Weights of a small transformer language model: 153M tokens.
Each number is 128 + 24 x the weight over the matrix's rms, rounded and kept within 0 to 255. Layers, rows and columns count from 0.

# layer 3 MLP down, 64x512, rms 0.171, rows 0-53, columns 256-383
[[121 161 108 167 113 140 152 142 172 141 137 119  84 141  84 149 137 144 120 140 135 193 135 114 136 145 123 137 144 124 125 127 114 158 129 125 135 145 130 147 114  83 161  90 106 130 101 143 143 138  89 116 135 138 178 126 165 104 162 147 157 176 187 119 135 125 138 159 137 125 132 116 128 100 102 145 179 164 153  90 187  83 117 137 105 104  85 158 130 115 146 131 166 113 107 149 110 124 121 113 147 145 136 109 112 137 147 109 116 134 127 121 134 140 130 123 136 169 129 111 127 119  76 134 133 114 119 128]
 [115 153 126 122  96 125  97  84 125  93 129 133 153 131 157 110  83 147 156 124 122 156 123 125 150 119 146 144 125 110 161  84  96 157 131 128 159  89  91 116 112  93 118 156 104 145 127 137 148 136 168 113 126 112 101 134 106  79 123  98  97  98 123 138 121 178 150 103 117 113 177 149  88 134 112 141  94  85 125 119 126 146 149 172 101 158 117 135 141 127 117 101 123 122 135 176  93 169 103 138 121 122 127  98 134 128 140 144 145 109 110 144 149 105 124 132 123  87 141 125 166 158 112 131 170 100 141 104]
 [160 101 172 112 103  94 139 156 113 109 103 173 120  96 160 126  78 104 127 107 135 139 169 146 116 120 120 131 125  94 138 109 114 109  89  89 113 154 116 118 101 120 109  98  93 126 124 126 103 154 130 126 121 146 131 137 133 140 131  73 136 130 131  98  81  72 138 117 124 138 154 134  99 120 137 156 118 119 133  89  99 139  92 116  93  78 133 132 124 136 122 133 104 112 138 137 135 119 150  91 157  98  65 118  99 152 103 164 123 134 126 111  66 134 111 123 146 113 175 138 104 120 168 119 108  85 111 185]
 [125  89 150 160 162 214 143 112 108 135 115 131 139  81 134 142 182 136 176 124 133 174 102 142 109  91 178  86 131 150 103 126 182 111 141 133 145 103 116 122  98 182 130 122 160 170 133 120 122 105  55 140 134 123  89 155 130  89 166 155 145 105 150 150  89 153 172  71 157 133  96 146 191 161 131 107 126 126 116  90 153  80 121 105 160 138  96 157  84 150 159 143 120 116 123 133 151 100 115 161 118 106 109 138 150 179  91 135 124  89 202 137 173 122 143 135 138 100  69 140  88 166  63 182  63 173 115 136]
 [147 103 108 144 132 137 138 136 123 131 128 165 132 139  98  92 143 154 147 143  90 165 141 117 106 144 121 120 118 120 168 125 119 106 129 115 143 131 123 126 153 178 142 134 151 133 133 113 125 162 125 139 126 141 114 145 138 152 136 135  93 118 133 182 110 183 128 104 111 123 153 131 122 144 136 135 104 119 117 118 124 148 183 105  98 114 125  75 129 145 138 110 144 133 135 119 135 144 123 105 125 135 109 130 193 124 153 152 125 136 172 112 150 164 152 139 114 106 122 114 129 139 142 139 124  98 175  90]
 [ 76 137 125 126 114 126 157 162 131 130 132 129 118 116 110 123  86 101 127 110  80 122 132 139 106 132 120  96 136 124 111  93 119 129 124 149 126 130 152 120 131 158 110 132 113 138 128 148 129 121 131 106 113 156 140 101 156  87 110 130 128 121 157 168 137 139 112 138 168  96 146 197 112 117 141 100 125 141 143 138 128 164 128 164 122  96 176 126 133 115 156 110 150 147 141 145 125 126 169 137 147 110 121  89 134 107 120 133 133  90 158 142 134 178 125 136 118 162 135 144 102 128 144 169 121  96 161 164]
 [156 127 130 110 139  97 191 109 157 114 105 107 113 114 145 142 153 179 126 150 114 143 152 115 118 139 126 119 148 152  90 146 142 133 138 170 129 103 143 129 121 103 138 151 154 125 129 113 124 137 165 166 104 129 128 120 148 135 113 125 100 139 118 131 123 124  98 143 155 170 125  93 221 136 123 124 134 100 139 130 113 114 106 138 141  88 124 160 136 130 132 111 125 158  86 152 111  94 123 108 137 123 132 122 113 121 110 127  93 103 122 126 116 137 111 135 105 158 115 124 132  97 113  95 101 130 102  98]
 [130 143 113 138 118 106 148 134 161  77 161 121 159 123 118 108 149 151 123 149 133  99 133 113 137 124 110 122 134 104 116 117 129 153 146 157 158 121  80  97 151 109 164 116 106 129 130 134 150 122 134 128 145 138 131 152 124 188 152 122 116 123 122  57 168 167  98 167 129 104 146  82 167 150 125 115 147 140 121 125 118 111 165 120 143  75 145 110  95 122 120 145 128 141 103 139 152 112 158 137  66 132 154 124 105 160  92 176 175 138 112  96 137 141  76 149 142 113  89 122 145 128 134 134 103 108 174 109]
 [132  92 165  96 154 123 170 117  98 134 150 144 126 151 131 116 123 133  84 146 126 138 128 111  96 111 159 128 118 154 115 179 141 118 123 134 171 125 100  83 144 111  83  90 153 151 106 112 114 105 128 121 141 151 130 125 119  95 127 151 120 114  85 123 138 157  81 118 146 134 117 100 131 137 137 120 112 148 142 166 118 114  99 119 156 154 143 155 144 131  83 110  86 118 109 119 130 144 102 146 150 127 147 112 107 140 120 119 126 116 121 143 133 139  96 107 149 156 116  97 140 140 138 153 126 124 105 139]
 [107 116 132 121 159  87 168 120 115 123 141 121 148 117 147 146 117 120 136 123 110 113 151 121 113 121 133 113 121 150 120 161 147 128 138 139 137  98 143 144 158 182 144 107 139 116 114  98 149 124 144 147 141 126 136 122 124  95 152 122 129 124 162 143 111 131 145 134 152 130 186 149 145 126  81 117 140 162 133 117  91 140 124 127 154 146 141  97 201 105 109 172 138 135 104  90 161 128 137 146 111 153 140 122 121 121  91 140 132 147 188 117 114 127 170 122 141 127 137 136 121 137 169 109 111 106 158 123]
 [172 121 116 123 140 147 167 107 141 132 130  82 108 140 117 128  99 114 141 110 133 155 110 121 104 129 110 152 107 127 177 147 138 176 129 123 104 116 135 102 134 129 146 155 143 128 103 135 136 147 122 133  92 116 131 144 112  79 132 120 120 151 156 153 131 109 162 163 148 120 110 128  82 140 111 124 116 138 124  76  97 131 124 115 102 163 144 122 139 118 172 108 106 138 125 121 138 112 165 110 100 159 112 112 144 120 138  79 115 103 101 124 140 102 123 134 179 136 144 137 155 107 157 154 164 153 157  88]
 [147 181 181 111 127 156 147 141 130  99 115 161 143 128 151 225 157  90 154 118 116 193 122 168 155 119 143 121 125 131 177  97 104 130 149 166 109 144 150 131 146 157 118 151  95 151 141 129 159 154 154 142 110 137 134 137 137 100  92 120 116 142 149 112 163  93  95 112 132 128 133 122 137 130 107 154 133 118 117 135 140 112 136 151  85 125 118 142 136 113  98 122 138 155 158 142  98 135 110 144 116 121  99  96 155 124 139 133  89 103 120 136 157 111  64 139 112 125 133 126 125 139 153 122 110  79 116 161]
 [148 119  61 140 148 163 118 131 139 163 131 129 142 131 149 127 129 133 118 101 126 111 113 133 142  88 122 142 140 109 107 150  94 133 139  80 125 100 119 134 130  88 115 100  93 117 130 121 120 151 132 114 123 117 122 141 143  97 167  90 137  73 120 104 132 155  52 100 149 114 163 129 103 149 139 108 108 123 124  89 134 137 166  93 121 132 144 129 142 150 153 121 125  94 165 149 115 131 126 126 124 131 129  97 164 167 135  93 158 128 109 133 129 126 121 108 163 125  84 126 150 143 137 116 124 105 113 121]
 [124  77 117 109 163 172 114 135 108 108 111 140 144 123 129 148 168 119 139 115 104 131 126 101  96 134 139 132 104 160  98 122 195 175 154 121 196 146 127 101 147 112 131 145 191 116 121 152 135 161 115 111  97 112 162  82 151 123 156 237 113 157 148 142 114 141 137 146  98 122 133 186 102 158 117 118 138 119 101 111 120 150 150 135 105 105 155 175 148 123 123 111 128 117 139 117 123 140 122  90 149  97 191 161 134  72 142 144  86 122 128 169 164 160 150 116 103 136 109 129  83 122 114 115 153 119 110 131]
 [104 150 126 137 143  94 111 122 129 102 118  99 141 127  91 140 136 142 130 128 105 145 142 133 137 130 182 136 122 138 121 105 106 101 140 111 151 119 124 122 121 135 137 127 135 121 105 103 133 142  80 142 119 149 120 118 149 121 125  96 107  98 131 127 123 131 137  89 123 105 162 136 129 132 116 148 142 128 119  99 114 126 115 133 110 114 107  91 122 158 144 138 115 138  77 133 158 140 119 151 116 132 134 112 104 103  94 180 127 106 129 122 127 107 116 156 130  81 117 140 115 117 153 128 130 153 139  85]
 [ 94 112 135 104 133  97 132 129 134 138 111 120 113 125 100 118 132 119 124 118 131 115 122 161 115 135 127 118 111  61 101  85 108 165 116 160 129 150 134 137 102  68 120 106 114 105 117 145 117 102 121 153 106 127 158 114 168 144 104 130  93 145  88 100 131 135 144 126  99 134 109 143 124 122 152 112 161 142 112 122 111 134 131  88 145  56 145 147 129 122 149 119 134 126 158 114 194 130 111 115 120 121 115 117 134 191 137 126 124 119  86 132 139 148 122 120  99 164 113 162 126 142 117 133 108 113 175 120]
 [139 133 108 121 116 162 143 140 141 137 117  82 119 123 144 126 173 110 130 135 105 143 134 154 159 161 138 129 141 115 128 130 148  75 137 148 133 101 149  95 102 126 137 135 109 141 124 153 108 138 122 128 127 135  86 116 141 125 125 106 136 115 120  75 109 160 143 126 136 131 121 109 147 102 131 135 141 126 127 152 102  94 102  97 157 106 110 179 109 125 137 114 146 105 124 154 137 107 187 159 109 151 130 122 147 126 126 161 118 104 108 111 115 136 116 154 133 163 144 123 136  71 107 136 118 129 148 119]
 [102 143 128 154  98 136 167 132 108 161 160  97 120 103 142 153 106  90 113 161 133 155 133 108 179 156 126 186 142 128 107 118 123 120 130 105 128 116 143 129 181 105 144 150 124  82  70 122 163 104 113 129  96 146 121 155 161 141 154 140 141 137 167 145 110  73 157 174 124 102 140  93 137  67 134 149 135 115 147 145 151 134 148 143 132 137 157 119  74 140 163 136 123 109 159 119 101  95 149 113 128 116 125 123 125 110 160  93 108 121 116 111 150  75 156 156 127  74  90 141 163 134 153 132 107 159 136 133]
 [117 122 133 100 104 122 179 130 133 103 180  92 164 160 121 125 146 115 115 128 132 166 119 128 133 130 107 127 110 145 107 119 124 161  95 164 126 119 139 124 150 156  98 146 145 110 142 149 151 138 158 174  92 101  94 115 128 134 162 121 141 144 168 116 115 136 136 117 119 142 127 134 138 167 116 136 130  95  98 130 144 161 123 129  98 109 135 151 126 165 123 130 133 138 151 148 183 102 129 155 115 117 130 108 152  97 165 115 131 119  82 146 118 170 168 112 114 166  78 172 116 100 123 133 159  81 123 126]
 [125 155 121 128 114  82 136 127 162 121 118  84 101 101 137 143  72 154 139 156 152 145 134 115 150 163 114 117 130 137 148 115  80 123 115 184 156 134 110  92 106 117 139 151 104 148 109 113 205  91  86 100 105 103 124 132 154 133 127  98 122 131  75 135 141 112 113 122 157 154 116 106 114 125 116 158 123 110 111 151 119 109 143 111 124  93 138 162  92 151 128 114  91 113 151 128 119 128 107  98 138 128 126 125 146 154 137 138 100 115  55 152 136 139 100 128 122 130 135 150 130  83 124 146 110 113 134 111]
 [118 129 124 128 143  99 151 112 135 135 110 180 112 106 121 139 161 129 158 124  99 127 116 119 132 117 117 102 134 119 127 135 115 149 150 164 155 162 131 102 113  84 105 146  64 147 113 155 174 103 134 103 116 174  65 112 134 109 141 128 135  81 153  97 131 115 101  57 138 126 138 138 109 120 117 148 123 116 113 137 105 135  97 102 119  88 146 109 131 149 145 133 131 116 135 155 110  90 122 165 129 112 127 122 136  84 121 122 146 110 124 132 161  59 141 118 141 106 159 167 109 149 116  99 195 185 122 152]
 [150 133 144 139  99 112 155 151 143 111 136 137 138 120 145 122 138 130 129 160 127 141 121 137 161 118 177 125 133  71 121 102 106 138 102 163 152 134  95 143  86 134 122 130 122 118  96 159 167 112 105 157  83 108 116  87 150 109  95  77 128 160 182 121 135 165 167 124 151 133 159  96  91 140 113 165 155 117 131 116 115 130 125 142 112 157  90 132 117  97 132 158 129 151 142 139  96 108 140 137 115 163 100  94 143 110 170 128 143 106 124  94 118  91  79 140 128 150 147 149 134 136 177 140 130 140 117 115]
 [133  62  96 138 107 114  87 149 122 137 154 113 163 111 128 100 130 113 156 137 117  87 125 115 126 146 105 131 146 115 113  97  97 124 116  81  69 133 126 157 111  92  86 128  82  94 121 116 147 143 178 142 140  93 128 149 106 108 145 131 142 173 153 115 123  89 115 134 154 103 129  98 141  95 156  96 145 155 162 137 145 162 127 130 142  87 210 167 136 100 115 126  80 117 109 143 125 118 163 132  82 135 129 111 162  87 165 100 144 153 114 105 105 116  72 148 152 129 117 113 128 151 143 142 144 128  96  99]
 [144 111 131 120 133  81 177 138 177 119 128 114 112  85 111 140  54 129 143 137 151 121 112 181 140 118 109 115 150 119 115 102  95 131 166  75 116 168 129 146 143 109 137  88  99 139 139 131 112 122 117  79  84 116 112 162 133  99 112 140 135 120  83 107 140 117 107 104 107 132 161 158 142 101 155 128 136  98 140 146 103 107 136 107 141 103 107 143 102 161 158  90 121 125 133 149 136 125 166 153  98  93 105 126 143 115 128  99  83 148 149 118 153 106 102 116 111 138  97 127 112 113 105 160 107 190 165 101]
 [126  80 111 135 140 154 108 130 131 121 165  87 131 144 145 136 141 146 128 109 117 125 125 154 104 144 165 135 129 119 116 113 132 138 151 106 100 129 159 117 141 124 155  93 106 112 108 129 112  99 124 148  99 115 115 106 138 148 130 128 136 150 127 141 100 140 128 128 140 144 171  79 120 136 124 132 142 118  89 160 111 151 139 103 142 136 194  90 107 148 109 147 133 131 126 138 142 117 179 114 127 150 119 150 135 116 120 119 104 126 160 136 138 138 148 120 153 156 123 165 106 132 134 126 141  60 118 140]
 [173 116 151 108 152 144 150 114 122 110 114 129 164 128 140  91 181 156 123 132 122 102 135 128  97 105 130 104 139 143  92 134 179 117 159 151 131 142  86 107 110 148 169  98 154 126 144 149 120  83 129 168 162 150  98  99 120 124 115 127  90 172 141 136 130 184 125 127 145 102 106  94 159 167 124 162 134 128  96 174 124 114 133 104 125 138 119 163 124 101 110 141 113  99 165 148 145 114 142 117 169 139 194 168 147 204 146 170 146 116 112 171 127 154 145  97 140 146 130 117 115  89 141 154  86 157 121 148]
 [140 124 146  97  78  86 170 130 135 120 149 112 111 119 141 130  96  78 117 146 156 164 111 118 125 172  91 124 136 124 109 162 134 135 147 110 123 156 119 142 146  97 109 176 125 223 152 126 142 158 142 137  90 171 145 122 105 123 128 154  64 136 113 143 115  55 116 120 138 150 142 141 157 155  97 125 124 117 132 154  82 116 127 130 110  78 158 135 131 120 160 116 107 124 149 125 139 129 131 114 137 145  94 117 149 153 120 127 120 128 150 145 145 138 136 159 106 120 142 162 140 117 143 159 139 128 132 109]
 [171 126 131 148 108  95 129 147 136 127 116 110 143 142 113 120  99 138  87 131 138 168 145 148 138 118 116 115 136 101 153 169 114 150  91 105 129 150 148 106 140  92 132 125 111  86 115 108 136 150 117 125  57 132 136 114 116 106 102 155 143 123 151 112 136  53 166 118 112 142  77 153  71 147 129 127 135 109 142 148  36 154 128 111  81 158 111 141 180 157 156 120 141 107 122 127 117 180  77 116 161 137 113 131 132  74 174  85 134 104 139 124 133 143 154 119 119 132 148 128 144 107 113 118 136  77 146 118]
 [148 161  95 144 139 171 159 110 160 104 117  90 103 175 131 173 131 103 110  99 147 150 136 112 143 136  98 110 140 166 108 137 151 104 171 141 141 111 116 128 117 115 135  93 152 105 143 127  67 111 138 108 176 113 149 105 117 137 133 151 112 140 159 147  74 157 147 158 115 152 101 109 130  93 159 143 118 162 124 116 198 129 130 120 161 124 162 122 132  87 116 116 145 100 148 145 170 129 111 119 143 133 137 119 134  79 145 113 154 131 175 166 142 106 157 131 106 130 143 152 130 178  60  99  77 208 144 115]
 [ 67 122 130 150 171 167 176 139 142 103 130 180 143 124 107 107 140 130 104  93 125 136 111 145  83 147 146 101 118 152 146 165 111 134 147 127 156 104 101 138 166 133 146 132 150 106  96 105 147 110 163 164 140 168 129 137  98 111 124 113 162 105 137 136  95 158 128 156 114 133 139 101 165 126 121 176 135 137 148 153 153 137 120 100 104 114 102 141 114 130 128 129 122  91 137  75 133 120 108 140 103 123 156 118 125 132 129 162 125 100 174 142 130 115 122 118  77 174 133 134 133 138 138 111 104 158 114 148]
 [108 101 140 142 138 127 119 162 104 104 109 132 139  87 143 170  71 101 132 137 126 156 166 109 132 118 116 158 129 127 122 149 118 167 151 113 134 106 109 143 124 131 138 120 193 138 151 149 144 125  83 155 115  87 172 171 139 107 123 140  88 125 154 138 132 111  98 165 143 131 168 151 100 161 121 120  97 123 143 121 122 111 104 146 123   0 127 125  95 146 130 133 114 116 136 131  94 132 141 126 132 162 112 145 107 142 116  92 168 133 118 165 154 128 179 140 135 113 157 151 113 118 109 136 129 115  73  94]
 [136 129 152 129 166 141 139 157 132 137  98 159 143 136 160 137  96 155 135 128  77 146 136 168 148 101 116  95 119 153 166 120 122 142 151  98 136 103 122 109 104 125 152 134 162 139 120 127  96 140 141  98 140 105 117 136 130 142 153 146 132 145 132 132 123 157 166 155 147 126 125 137 182 138 137 119 127 176 164 156  95 131 109 103 165  72 145 130 177  98 111 145 126 106 114 152 109 102 132  80 119 126 134 158 140 129 148 175 145 127 158 125 126 146 136 137 128 119 119 132 105 127 131 108 111 181 148 120]
 [ 97 148 148 153 107 103 108 131 142 156 118 129 135  91 164 122 142 146 143 122 130 120 125 128 140 144  98 139 122 129 114 169 120 102 102  88 130 128 160  83 163 143 117 124  88 134 146 132 149 133 170 129 157 143 116 153 129 171 162 155 173  96  87 136 166 148  91 158 112 143 111 134 145 101 155 194 143 146 139 142 104 160 143 128 151  97 133 136 141 112 116 111 118 139 130 140 139 143 152 114 129 130 166 143 139 193 162 155 138 102 134 115 128 121 124 125 126 104 123 121 153 102 157 117 122 118 121 154]
 [149 114 102 126 146  94 168 126 155 118 106  94 148 131 104 131 128 116 128 148 134 132 144 123 138 155 100 149 116 149 135 125 120 138 112 168 148 135  82 125 150 139 119 161 188 128 109 154 134 182 178  78 132  90 119 160 142  83 150 152  98  99 140 183  97 142 141 154 123 139 107 117 132 110 101 114 105 113 149 150 149 129 145  83  93  79 117 130  94 184 137 112  94 121 116 132 132 112  97 143 104 105 115 129  86  56 131 105 112 121 148 134 122 138 161 157 110 174 100 163 156 132 149 123 146 114 106 111]
 [ 76 178 154 158 155  57  97 141 151 141 155 179 122 139 106 191 131 179  90 149 103 148 155 108 134 134 116 154 115 143 107 153 132 163 141 139 129 132 122 125 132 139 111 111 114 199 123 145 119  93 134  98 138 125 110  83 155 127 170  86 143 112 139 137 113 130 124 178 117 123  76  85  87 129 143  83 172 104 144 130 145  70 147 139 104 182 127 104 144 114 141 157 113 123 103 154  82 114 153 133 132 115 130  64 137  96 108 127 102  98 153 120 123 106 108 143 131 114 138  79 116  91 135 116 126 109  91  91]
 [ 96 134 153  68 124 135 150  74 102 110 127 146 130 138  97 145 127 116 106 100 134 146 152 126 104 128 116  91 132 150  96 144 132 116 130  78 156 149 162 151 145 115 136 144 135 157 129 156 142 150 100 122 134 119 131 154 112  81 140 141 101 107 127 131 106 130 110 116 113 115 125 128 136 164 113 110 103 133 157 105  95 152 122 131 122 150 134 100 106 139 111 116 108 133 124 106 160 112  84 141 152 133 130 128 141 162 148 120 159 148 128 121 155 110 112  88 111 159 138 126 121 150 123 140 105 147 123 124]
 [148 124 124 156 123 114 128 162 117 154 144 126 125 136 163 106 162 132 161 166 146 138 144  83 130 117  95 139 133 135 142 117 145 108 106 151  89 120 147 115 101 145 147 107 145  98 145 147 138 165 141 108 142 102  96 106 148 142 141 114 115 162 156 131 120 181 135 125 149 154 160 111  92 115 150 157 116 106 116 146 158 141 117  72 162 136 127 127 118 104 114  92 119 139 111 135 110 132 122 115  83 139 154 100 149  85 130 118 117 210  98 102 105  93 136 143 137 131 139 140 129 152 137 140 119 120 147 116]
 [ 94 126 172 158 167 158 177 102 126 141 134 165 148  99 120 188 126 119 121 127 152 128 126 156 100  87  81 114 124 173 128  77 164 136 172 145 148 111 142 141 124 136 108 147  85 130 136 150 118 164 121  77 132  86 116 145 145 129 122 145 118 141 113  94 135 154 133 111 178 104 101 137 136 120 166 149 180 161 113 118 155 146 134 106 165 152 132 124 140 123 117 123 116  98  79  93 131 137 118 125 105 124 152 135 130 141 131 148 164 131 155 118 114 124 128 123 133 146 111 132 136 166 147 106 147 119  85 134]
 [164 101  85 123 108 154 130 153 143 145 129 140 115 132 108  99 145 136 137 120 186 141 141 148 109 128 144 111 141 139 119  72 124 118 118 139 145 137 111 130  83  87 163 134 131 105 116  95 181 145  91 122 144 103 148 157 120  97 126 155 127 116  75  94 138 109 130 123 153 130  88 170 131 100 117 129 111 114 165  98 188 123 105  85 159 160 118 153 109 135 152 158 115 119 137 156 171 153 125 139  96 110 143 117 134 111 109 142 148 145 145 119 109 124 108 108 122 137 140 124  94 122 118 112 159 156 158 141]
 [155  77 113 173 112 179 138 126 156 110 142  95 101 118 101 111 132 124 150 155 122 151 154 131  35 117 171 170 117 109 132 145  77 133 211 126 156 128 158 132  93  70 167 100 143 110 131 121 195 110 147 114  76 104 128 131 126 143  85 101 111 129 153 184 129 123 102 114 166 126 143 145 167 147 155 171 125 109 118 181 114 128 116 101 133 110  62 173 191 130 107 136 131 152 131 115 119 123 138 152  91 120 109 102 109 150 135 114  86 129 103  97 167 169 141 145 114 150 142 144 133 134 142 137  93 131  95 110]
 [142 144 160 122 126  90 138  88 160 122 134 127 111 173 186 137 116 116 110 116 129 109 123 129 111 107 131 137 149 106 124 157 112 108  86 178 103 127  99 145 135 125 112 189 141 119 104 128 142 106 118 165 105 144 149 124 101 109 113 118 124 117 121 135 137 130 124 170 125 128 144 108 123 133 192 138  88 130 140 132 127 115 133 113 124 119 108 140 123 144 126 138  81 172 151 131 127 122 143 129 149 142 138 147 101 134 111  86 143 122 125 118 101 138 127 151 118 107 177  99 155 107 124 126 129 128 143 148]
 [175 105 149 137 110  99 159  97 125 124 125  72 149 143 120 105 139  96 120 139 110 150  78 108 184 137  80 135 131 155  84  98 129 169 137  81 129 119 169 148 141 130 100 130 124 151 120 129 157 129 171 126 164 156 128 154 157  91 153 122 150  98 163  91 123 109  90 127 107 120  96 121 101 144 134 143 154 134 105 146 128 138 139 114 118 142 103 120 118 101 102 128 116 135 144 117  93 155  95 151 134 134 136 117 115 187 152 179 139  72  62 138 160 135 158  88 131 102 131  96 136 171 134 114 134 140 132 125]
 [113 137 143 132 119 173 113 116 143 110  90  88 117 142 140 114 111  77  85 135 144 138 131  68 179 113 125 121 143  99 108 141 120  99 157 123 104 141 133 127 131  97 102 124 147 136 118 149 134 121  81 139 107 128 147 119 113  88 127 126 117 136 161 136 156 108 154 152 140 124 152 170 125 132 100  98 128 132 135 117 105 128 130 133 133 141 112 113 110 151 120 104 128 147 136 133 121 126 105 109 148 116 128 130 123 157 142 130 125 172  90 142 132 171 154 145 143 111 189  94 135 138 149 144 120 111  98 125]
 [116 114 159 137 141 133 151 135 132 147 134 130 104 166 143 125 124 151 156 131 125 124 110 166 127 162 125  98 102 115 122 115  67 115 112  98 127 140 137 148 120 117 108 144 144  99 141 103  99  90 127 130 120 114 131 136 138 109 123 152  93 144 109 134 119  84 179 121 115 129 126 100 114 161 122 140 143 123 101 152  91 102 106 122  78 122 125 147 100 126 108 137 118 123 102 117  97  98 106 111 110 108  94 114 135 123  91 109  88 145 135 147 138 120 109 126 113 122 110 143 129 112  79 128  95 197 152  63]
 [ 72  92 133 140 116  65 121 119 141 150 119 186 167 147 108 157  79 131 102 112 168 127 141 124 118 121 138 124 128 127 126  97  86 127 165 121 121 128 107 160 109 109 124 165  91  95 160 108  96 146  98 162 103 139 116 122 108 158  80  65 119 131 156 104 136 131 137 143 145 140 112 145 132 151 158 118 134 173 162 142 139 126 136 117 123  32 161  94 143 115 132 121 124 118 113 149 155 179 166 132 174 139 114  82 101 126 120 127 117 141 107 141 158 143 108 149 127 122 137 131 143 129 114 130 122 117 140 100]
 [143 106 118 140 146 120 154 120 101 103 119 159 137 148 118 143 159 140 147 135 130 155 137 131 127  98 171 123 128 128  94  84 183 161 148 131 111 128  93 121 138 147 114 147 167 115 138 112 103 132 129 118 126 116 132 139 140  75 138 165 115 120 143 165 103 124 121 144 155 101 131 101 105 117 109 125 139 148 129 118 117 124 164 155 105 193 134 112 130 139  87 138 134 149 145 146 147 155 105 192 150 157 146 126 119  66 133 107 152 134 161 131 109 126 100 121 125 123 125 154 160 118 151 116 112 168 149 131]
 [135 153 152 122 175 100  91 128 184 122 123  90 115 134  42 125 196 135 112 106 150 126 123 132 106 143 167 128 164 115 104 170 146 159 119 191 146 136  94 132 142 159 104 132 133 161 139 147  97 122 157 146 138 135  86 142 129 131 108 148 102 118 147 174 104 151 104 114 137 151 137 114 185 129 156 121 110 135 146 128 123 156 111 144 124 187 137 115 137 157 136 131 133 139 124 120 168 149 125 145 135 116 100 110 150  98 139 133 118 125 219  85 129 142 104 141 125  86 110 139 149 183 174 141 110 111 123 112]
 [147 155 141 139 125 174 136 159 125 109 133 132 114 130 141 141 118 141 110 115  98  97 108 103 164 123 152 131 145 139 158 148 131 174 141 117 167 127 161 160 110  99 138 147 162  88  84 145 123 123 160 116  99 105 148 104 110 151 103 160 137 115 119 144 150 144 123 180 122 144 171 109 154  94 106  99 169  78 119 127 153 162 127 135 153 148 119 141 150 105 128 105 131 103 124 112 165 131 108 100 158  91 174 140 120 153 153 121  92 142  88 146 122 129 151  87 130 121 178 124 128 152 138  94 124 124 109 129]
 [112  74 130 140  75  97  88 147 121 189 129 137 126 170 127  87 104 140 109 120 107 168 122 202 148 133 102 102 124 131 131 144 136 127 161  49 130 121 139 136 114 141 131  67 124 142  79 165  93 128 156  90  87 184 104  87 150 118  88 132 128 108 150 138  97  97 137 122 169 108 115 119 129 159 153 149  68 104 125 134 117 113 112 146  76  97 109  86 172 117 120 133 115 138 121 126  85 168 156  90 124 136  94 110 170 119 141  87  75  94  79  90 177 105  97 120 111 114 138 121 164 140 102 200 136 112 151  84]
 [174 134 117 135 102 110 120 152 106 142 121 153 133 157  64  66 130 168 143 113 101 139 129 144  98 144 131 102 129 108 121 162 135 182 152  87 114 131 118 121 121 111 159 109 111 128  97 119 138  88 107 154 156 128 131  94 105  94  96 128 130 107 115 131 152  78 106 138 102 131 134 113 149 101  81  99 108 127 122 131 166 138 122 129 128 101 158 116 134  80 160 124 148 129 149 137 162 133 167 118  91 148 114 135 169 146 125 156 130  85 127 127 126 150 166 119 118 140 125  89  98 127 129 168 123 112 142 129]
 [115 132 126 117 138 110 121 125 164 102 142 105 125 139 121 150 123 180 145 117 133 151  88 144 163 101 109 122 132  93 148 166  99 120 169 162 120 107 130 151 107 106 125 110  91 118 117 176  94 124 166 138 135 122 106 127 161 169  96  71 111 119 129 116 119 147 100 107 108 138 125 153 112 135 131 107 174 159 124 125  87 124 140 181 126 173 153 110  99 128 139 161 170 137 137 172  95 112 119 121 126 128 139 118 133  73 163 111  91 110 124 125 111 105 168 115 119 122 120 158 181 117 152 149 130 115 160  81]
 [176 166 128 116 143 114 103 111 107 147 143 178 140 169  95 170 100 151 101 121 140  87 128 152 102 188 112 160 131 105 134 160 106 113 130  80 116 147  90 104 171 117 138 113 107  74 135 105  94 130 136 181 135 107 129 120 150 107  47 115 120 128 126 144 103 187  63 132 132 144 118 189  91 125 104  65 128 157 135 105 156 138 104 104 135 113 168 119 141 116 140 147 184 132 133 151  82 123 125  86 195 143 115 155 154 120 151 147 121 140 138 123 116 137 141 114 143 152 109 129 128 102 101  86 143 149 178  94]
 [158  83 125 110 109 112 113 147 130  96 116 137 152  81  87 128 129 116 132 144 158 148 108 139 110 131 155 133  92 154 150 114 111 161 139 147 104 124 104 122 165 108 120  62  93 102  98 116 146 155  98 127 143 145 157 153 115 152 124  86 162 144 126 103 135 163  95 119 137 146 140 206 147 115 139 145  93 151 182 128 136 114 100 146 124 120 116 155 112 155 141 115 127 127 129  64 132 126 125 171 146 121  82  96 154  85 106 152 126 154 141 150 119 128 135 101 130  74 122 140 142 158 154 135 119 134 150 180]
 [104 125  83 131  84 125 102 151 108 140 142 167 130 129 188 143 111 140 154 143 160 137 149  94 118 148 129 172 115 136 146 115 106 138 132 113 116  95 149 145 119  97 139 131 122 131 120 113 110 127 132 113  99 122 156 111 153 105 129 118 117 115 123 134 142  96 133 109 123 140 113 132 127 165 130 146 124 108 148 131 129 137 129 130 123 103 129 152  92 150 113 131 150 155 105 123 100 136 136  97 131 133 122  78 109 120 108 101 128 105 100 116 138 106 147 138 124 102 146 133 131 127 125 127 158 123 135 121]]